Part of a small language model's weights.
Size: width 64, 2 heads of 32 (1 for keys and values), MLP 192 SwiGLU, vocabulary 1024.
Architecture: rotary positions, untied embeddings, capped logits.
Training: a variant of SOAP for these matrices, 102M tokens.
Each number is 500 + 25 x the weight over its row's rms, rounded and kept within 0 to 999. Layers, rows and columns count from 0. Numbers have three digits each. The size before them is the row's rms in percent of the matrix's.

# layer 9 MLP down (transposed), 192x64, rms 0.217, rows 149-182, columns 0-63
104:512455492527510532492448491499486494548538463522510499527536513493482481496466519540517493473492456547484446487482495520523482484538525507505491511487453491495524473546512498467483491502483522
100:495511479472470499441539479512490504496482539489477531477500557515552473479489506512515458524488516529500488483495550507525498490466472513475490495517485474467547473508468509462491464503528497
094:501519505513441556537529497498518513478525471518450514486499516499513485487490518499504491489509537497559559519518494466460482488526504505505523491538518497517505532503474483522548512507463464
097:540452488477525479466493492485492479480500468503495504493521513511519510508511515443516491532459520553484478553473526489526483466498461532526463485463489450497478501510475539491506526510507510
098:534547513521511464506480505519510493528499521479532541485504510526499496549475500542498450503532541497534530525493505475481485501488527512503485487500490552547487543527533494461478502506471530
095:485538510492527507539515500476495518513490511503486489487497409470507547526510498533548521517484487473502473511527466503461524502500484490463506473542476491516464516497518535490481534519514469
101:509587495492534486546482540477483510483543528528496529532511498480478482532494500473519470482496493496484530520495488502491526515513502537561525507492530499531501519485512485479503487495493442
099:497435481531488520520508497480524490523495524513476510505503505492471496470519513449505463535545482514507488546493470499506539520525482523492499469524474529519522537511474457506532536484465538
101:511515435496470512469484486496484472492493507507466530475513490432531525496506516481451513519467530457525490460527512492455516507478513488484508491482506476487493479478514475514451497528533468
107:545513456531516481448528502507503512501468520484489472509497527505506484532504463437465547511489541522459485510520504509496542498504507502470477546489537523498495544503481500495526510505537519
110:515492478491487516474488458510467490505498477497536491454466514517478510490478463490528461529500466446549510484464535487541509456469493494507472506472494476485479473490502491514502520566490487
098:544502537495491510495490524485464487510530509480500533479502471458508442570483531504491528499498479480520486484515483522466490498466505433533480488489508513461518463527501466492518505516511520
091:508520515508498529474440514514489501475579482511510508498486547560511503493521485499473503511471492477519493480485529473499514513489517510483482512471466484511546482494494474515507477543457551
099:513490491449508474577476498520497508497510503479552460492479510538518522468490475433503486462523526486526494522481513503506499516492498533479471498434498532510478529501492501479513502515511498
094:486483526455526505551493472520497478440500497492458515513478493503515505546494515503491525488503452481540501501495490537525507486534501452513498510479504506519547569471500522518485486502520536
098:486485482479503504524474497459474525509501536456450462547504495507526510525519498528521534452525515475499530516500479510520497510496481487515475496490476486481496486459495540491477466566476457
104:466546507531501477466540518481519557488506499477528496511478474486487491500521521472485463451494488479466519498483465481486509485481566519503485492494460493486478475469477450515469507518511475
101:504509472524460517491540498524502487467470520494512547548493530524499511477479521557487548512499543493491534514504527466555475511495520509522464531525545498466532509493499487508479496501480488
095:452482464500514470500493512483546495534509478475484471488516503498476460509489492506535456506554444518510470542496490482535490483502530510490509509521493478459523530528526448515487523481472506
104:474472521541484512552514522517474512533485518455498497545475508464488502462512537448501486462498511510469489508527518498498549462488497483513500545501530505483494477513457487512473493501526544
096:489521495498528458499469433447455497470494510485487503494512527552495471512488508489468518500465483535519444474473495509493484528489456463522496509474500517501460492509481504523510512524517464
100:532528483506530508490483502444509525508549495490496495491494440485532516464447490467491513463502480482517511515475531514500554509501472551493526511534500505489486526510508509473443494502526480
109:492527473484527546476497517485482512539516500461502540497521516540514544490448485542505547478472516490503531506490509488551487478485490466495516460497490472503439514526519530502477502523504489
087:455535499467534537489498479500463434528487491495477471485523537525501480496460519521512472518464478484487485466500536545500493500510484520503504522526489539471496459504521556490490507478499514
098:526484518490492523473494513494475533525502554484491505489486491503484541518492492490472460493537476520494536497500552471511436494516452457459488473497474456487464495484485539521473513505488496
108:506478532496490513493506538512455508502496475442494494472560511521533531530496504476482529502486497532510493499475468473485512535494501463474486509472528523511527513487509490458531530524449550
098:457461474460504514506489491476521516525476492510520497490528469482499496530523477488550463507467519508478498500523531466489465542459459459459475514493488522497483483508481469521521495539480544
095:504543445457497509497472448503528456485516552461492510486492515474498525480496502527482502550526498526510474495454500483498538502504510513516516449524486479479507487487503532467466478502471511
102:470460543467508523525451453499486466508561480504509475511502498532501553487528527442498501517521462483501532497471486505503473470527507488515507508526505475532497478527494481512475484482476489
084:525506496488503490511528464501472478577488527492492537518468496479527502508461517464507487489538515519525494541462548500501503474478512500487544549523485493496523484521524540488496472530500533
102:476477490537474502525504476472533512505522518542495485529512480533494498485482465517491529525476463487479502476518520474430483515466475537481506504499463479497516517472461501486541533557501486
127:472503507539515452490473480469460499499504506496498502477530477527453506503484488523514501520503492545508484510470494519537467485532464476488497503493473486481519442489538509501493560565480487
102:512540517513547476507504483492484523481530518495535484487520495475487474474491514491463510522503524516526559547502511527505514550470525468526519488476520496476489488506504512502453462476549549
104:486565447513497470524490560498470568477489491507488483473535501488496499478475526478491517463528483524512488494490502535511510495492490478458496520531492520528527490487518523521509504488513558
# layer 9 MLP gate, 192x64, rms 0.25, rows 150-182, columns 0-63
101:510499457474524517529519515469531483481498530500498455515522546489483511512464490506538473427502495527495529510473511461520499478499534501513497471464515483493513531463460495518536491467490534
090:493473486520524492476449516485477525477496516530489501502484490511448473519501482480492528485502495529481497533532477567510519495478568507472494507544517524523511491530525525463493485532544500
099:516480457505545466501468480498480499495515480555504526518510499483531514512542491472524524516494526544485493508520516501552517478557514495545477520493527547485501528498526486491501488475535539
095:500457500494498525521545524538526515501451520518512503520505507493441541501538521521480496493552532524464503505496511539491517531532460509501497444500516506485512491496500483527471504544538508
090:473483474483470484509515489481512500529499513496529532517456487446505554511464476505494532560512479549460485496533539513521500517505530531498445484487491465482498507515492464491498509526517508
096:530523476424477545466429508512523516500497496490514541524494465496472539513499504488547492535479503527504527485525480513474477508507507523470494467470522501488502486490485528492521534498526516
115:533480492513532517456482533512470505489542511493498533525509513530449502498495498501479509517460551480528501519522471467514460468490484470481495488479493519449503493518506518505466471512442459
107:536517516515523474498503482531507483485523484504473493537498501513488496484515485502478455528505488512440475455522462459539480466445517483483488502529503492518484523471516457518437520508517484
123:445495499540489484491523514479489477502522489466508505477514486512421478497497515497512514542503486516512463507456517446531475463461518517463496515480513491514508459483513460482515500537517517
099:482533486496497522478509548494507517525525462526472501508503503508517477487497450495535537489491509509464527575515499511539516488507505480501520516436470507506514485518515548461457510502469505
109:517465464445517517530466487497481508537502513540485474516552500504499557471463513467529489501527493486469530472478495521520489457470478530509520472532485498510481487480511504465480497489516536
091:535464475454512528512451512537496506529496550511527489471502499507509488485530546477527493460465515508515467475447514533490490529519502473494532520473490505525536525511515501539475489522516517
092:494503477523544504476469499526514482519473499494533533519503482490456486499538484514487539477541509540467527482510512489493512501506525506521472521415533482513464507495499540529494482478470533
108:544494481542478522522488458543489537497500496483519517516523479517489518527439542520502503492533503526487496526501452479499528486505473459559509495554486475507545516521506493504511500489489489
096:502504523477492480476513489457478520458507499452452496493500432490526481557493468495504527512522484513519503475492498512501538459512513504455477533482477492480458529490506514477497531504451502
103:504493501503509505496504493500481528516556484481540455466498489508512454488479492496481491515512446520531496524456457459498541532477511535483533491509474481563479513486470500531471483514507521
090:492493461467497497483498510560493512539491493556484471482523510492513505488553474489483471514526496524466500539498517489517451509536480496494509514471536493506516486507453470514511501516453554
093:521493491548538458518474492492472510473479535493495504488478503487488520500485555525486478511495490522509512528524524494481518471471515491483488523469544527583448518533519485486488484519521516
109:467527501503487488489537502510492532504510504455490547508498493509510527537518513548499486441544465513551513520515470489478481472470495484486535515450486495519499433505487523508507507523503473
099:491532490517495538507504518537521503501483460512468487541473492518504495506499504462496511495499564510505504468503436514510501469481525497464465504521491464504486481567479476474470519470490545
110:540527460480550543497480533473487480531529482495502518496474492491466482481485516495513489497475422481495535539524518516501537520486508499483491467533479536497495514528486527542465490501497512
101:539554471525495473497529536479469480519488438512508501495490496558511495494474466496500464498475481481481495477470464495435506530488481504478506496497496495518501506515478535469470470459487478
081:485480456491501544530494506493508452527487475472482476502548514535480487493501543494470519526495482542491543528506513494495485525537461567493503509434519503521499492505513497519477505489524507
098:485507525499524498546445499541539525548505524480521467493505498532471497477486548489507450544516509558495488538531484465484497502527489496516449506498483498496502504513481485499460511500517486
111:507520539539482477481483538505539466483520499477457469562514473481459505556498509498521507508493479551512474483478448487489520501517530506506476532505550493495510487506484502502490503510456500
098:531476433496488502494548491494481502530511481478483486535507482468509491460482514527516483528466500530504492458509484487483526487522508465464475503524534536485507509468461532557480536485485512
089:507513493504460494514463462497510540503515465474469490487494526443517526477460488460545476482480511523481556484522523532523479465471515464478507496519503489510467492491518505523486527460515526
106:488480501489507514567482471499487466525510489480529515492497431524504501512515506553498501478508500549500556548501488531485492507524470532524476520506518509469457521496495504478483461496465494
097:529489478532476475476489527570475500474512516504529514532517514520485501484500536506479496497497486528502521516516482500522493504544528509435484489474539511455471499513447513528550487502508470
103:525552478486485501445507575465481494524487528477504503504488493484458526528498508517459480496507514486524475496487459512467488494505504490539558479501528493485504491491487481529538458516471512
105:555499467488525496507504480466490496538478481502465506505462517462451453493494496482503459516509509466477503503524523463497567484511518525506530473501541505519489527508524496510506502465448510
101:498505515443466495508491513515513476475457528502547512531503489486482515508513495524519493483505475501481478483561529499498494484509480471471458478493515467561443470501542467523492475508484482
110:471509461509511503508521486477495499509494487561450449510493523492487487489506559519514529531517497521521486472506469485525465462510489488493471474531463504504528446465525490485476491533485464
# layer 9 MLP up, 192x64, rms 0.246, rows 150-182, columns 0-63
092:529497476497478478440517523474543516492488533480458501506524504514511513500476495504494479471430511475507480515519545462448495502522509458537505503514480483509462497491510457499528457507511509
094:467522533454507489510527500507530495512522503455460522498491462510542497464490495482517505512463499511498456463483490442525501526517501544498531517486500452487493496460548513527494535477489492
099:549476557433508495495483510458510515485521519459459503520503543525502503534507543521485471466515490463493489519491504505492469546496492494500509532515510510495507561521512509515510479530518507
103:520451493509488502480503541490486482509494500485473493450531540468475515504517515503547521487446515520470469490460473493476484484476475488461524490500476476443493501480536511481477538492498538
089:519452444474519528510539495545466476460460460488508524521481478508497519506502511528495481534481479540460504532480527485500484503496489516500492450505518478494469515497469533467537476479512501
097:501538526518491528514568506527508503511519460512508487519531531549496491486486487514467525482487481473497523532477484474495515533477480491503511478471522513557517523556461474499480484498482458
101:519470483485482489488548512527478541507498514476478478516497493505522476474490466477445538516497498496478467460504516506510435493492497499542519491476524469481510462459473512521558523506530504
107:471516536520499498527510535500457505490458502519522478522510527473483493508507520490520512545523521526496519519426469515494552479541477475519512501468517501482455505459515528528491503495465525
105:499513554524480524515485490474499554500520475508456517522534499490478534519468469495480433502504444508484481475480483483496483499529479533462515453505506521484512506516505485503510504480557489
113:469486480483501547500523528527485508486524480472526469467488474463499501496557537479445474530501512517513523527535491441516522529482498485477494488527488464490512459528495483479534513488485509
105:534521486522521528525470482539520504473483513511477536505499494472505485471502493449496423527507529524526520539487507504515504467458470484515506513491487512499506488547460464548475497483504484
089:476513502558525491484491474527487510492495509472456495507513491474426492508461498543530480508496523498544518569508464536502533492530503530485471490515506501493512473495515481495541513523512484
095:461472497504475504562511503498476541527534522540473480496518496515552476491529519503472489494543484518488491482495457514474554464508524485486525496525465531465507484498475484491500531463496487
102:495497500489473500539470532476478532515478514524533429506480469510508537471493495489474482497490463526545475510491507520485516463493453507489514486515463484544488534501523465492499461494499551
094:453493497531465494466483498520493460473420500541478500547549466499475497499528528503514483467539509518496505484525478487506486519496515482476493493512500489486480476503507468510488470528532453
100:505499469457482502488517485567518442497533488484516502547476494520504482498518487482503553499475487481483487465510547505498497503501498544500508493510538489427511531505519493491508486501448519
100:499454543483485502532490491504475486507493480495493441481503523485502510502496517514487473475516540485506517463489472548464536465501476462462520486486486571524470514505528553503508491496517513
096:487563433522481507517520476487534498472517522526480530494462479507518530509509521507522540468467508515513512515475524541485488498512454524535477532489521511487555495499505481523478501512512467
104:503493451480461500509493499497508500503516496514520524519518559484489524488547499539505481491474482520550513504477481487549499484500471485538530499450509482510472474482448485471455484491548500
097:485477507524504517517508498536516528511474437491534534503554501457484478463505512505492513494514496472512525473535489459551489497505547472504550495512512505523522519471487511480496501511512561
103:504484483519515517495512493499467520499514462525504532490513500502460506490468500503500539521496511526550521510533515443485544523540501531487528511469523511492552482503492515573536482541505485
105:482473536485496505465498503478538517491509510524467515441467491523448486475485478503502455475458493486511496545469509436463474444497470496488512528511482513496510491493491477478477479495489493
087:538471465541483497469463470465500459516510490516496468495562481483473496523480504466467500480461503498509493513465503495512510497540461522542503513490474523543467485512528470513479514493535526
100:520482523555510524481482495522497535523515513504483526481510473491507547547510505473545478560533509458483504516465484513480458519511490505481540487477483517515518501459514516454530506530498490
107:479490468481508472488496460508519478515490492507560467525489523541480514503473538499509526526492525483502507494449497449513558491503501475522471498497521503519556525543534486500469497472520521
091:482471472498434485485498439506492457501462512505503474526481502499495506538495497522550476521525511547514491514493504477532508486509486489499528477477462535521486467545521469522505476474538513
097:493502507492558492506504482519500485521581503479500520514507525505510495491472488462475513545491495538504487519540547493520476484512454514492484516467505461521485495516532503532475562478516516
114:529503477505508444471558494527458512488450499509523496504504506480478507550518526506497489517496509503497478461507485476503469520445526499519490492482498465534521493516486497553550487462518472
101:471514501478504509457509495480497483505484509512520488498534459476531532508497496471430507480493484479501519485554526494510474502458467505482453446488496516488494555504549497484468511527502531
104:452478473483486466509542488517470444523485511496501524509540502496500468535490479483502551528468498492524530431538469501456529521493493496509493515475478514506476527512503478513491518528497529
128:476480550512526465466488507547469472504545518507503473495508494538456485510517507507475522503472495536531476531456501480538458486508466463489524514515465488489521486513537505482478483540486513
103:514514475523539495481525489457522489518508463529502486476478518490544509531499456470503453485495502513543485536512523450514482516528515530548490516521483490486510523539468529547510516475517484
109:456478558474482505505484490460455485523482487523476524519480498516523476517516486487486479495505527471450504494475484479492543506512464474497542469437485528490553483501522514497518519515495522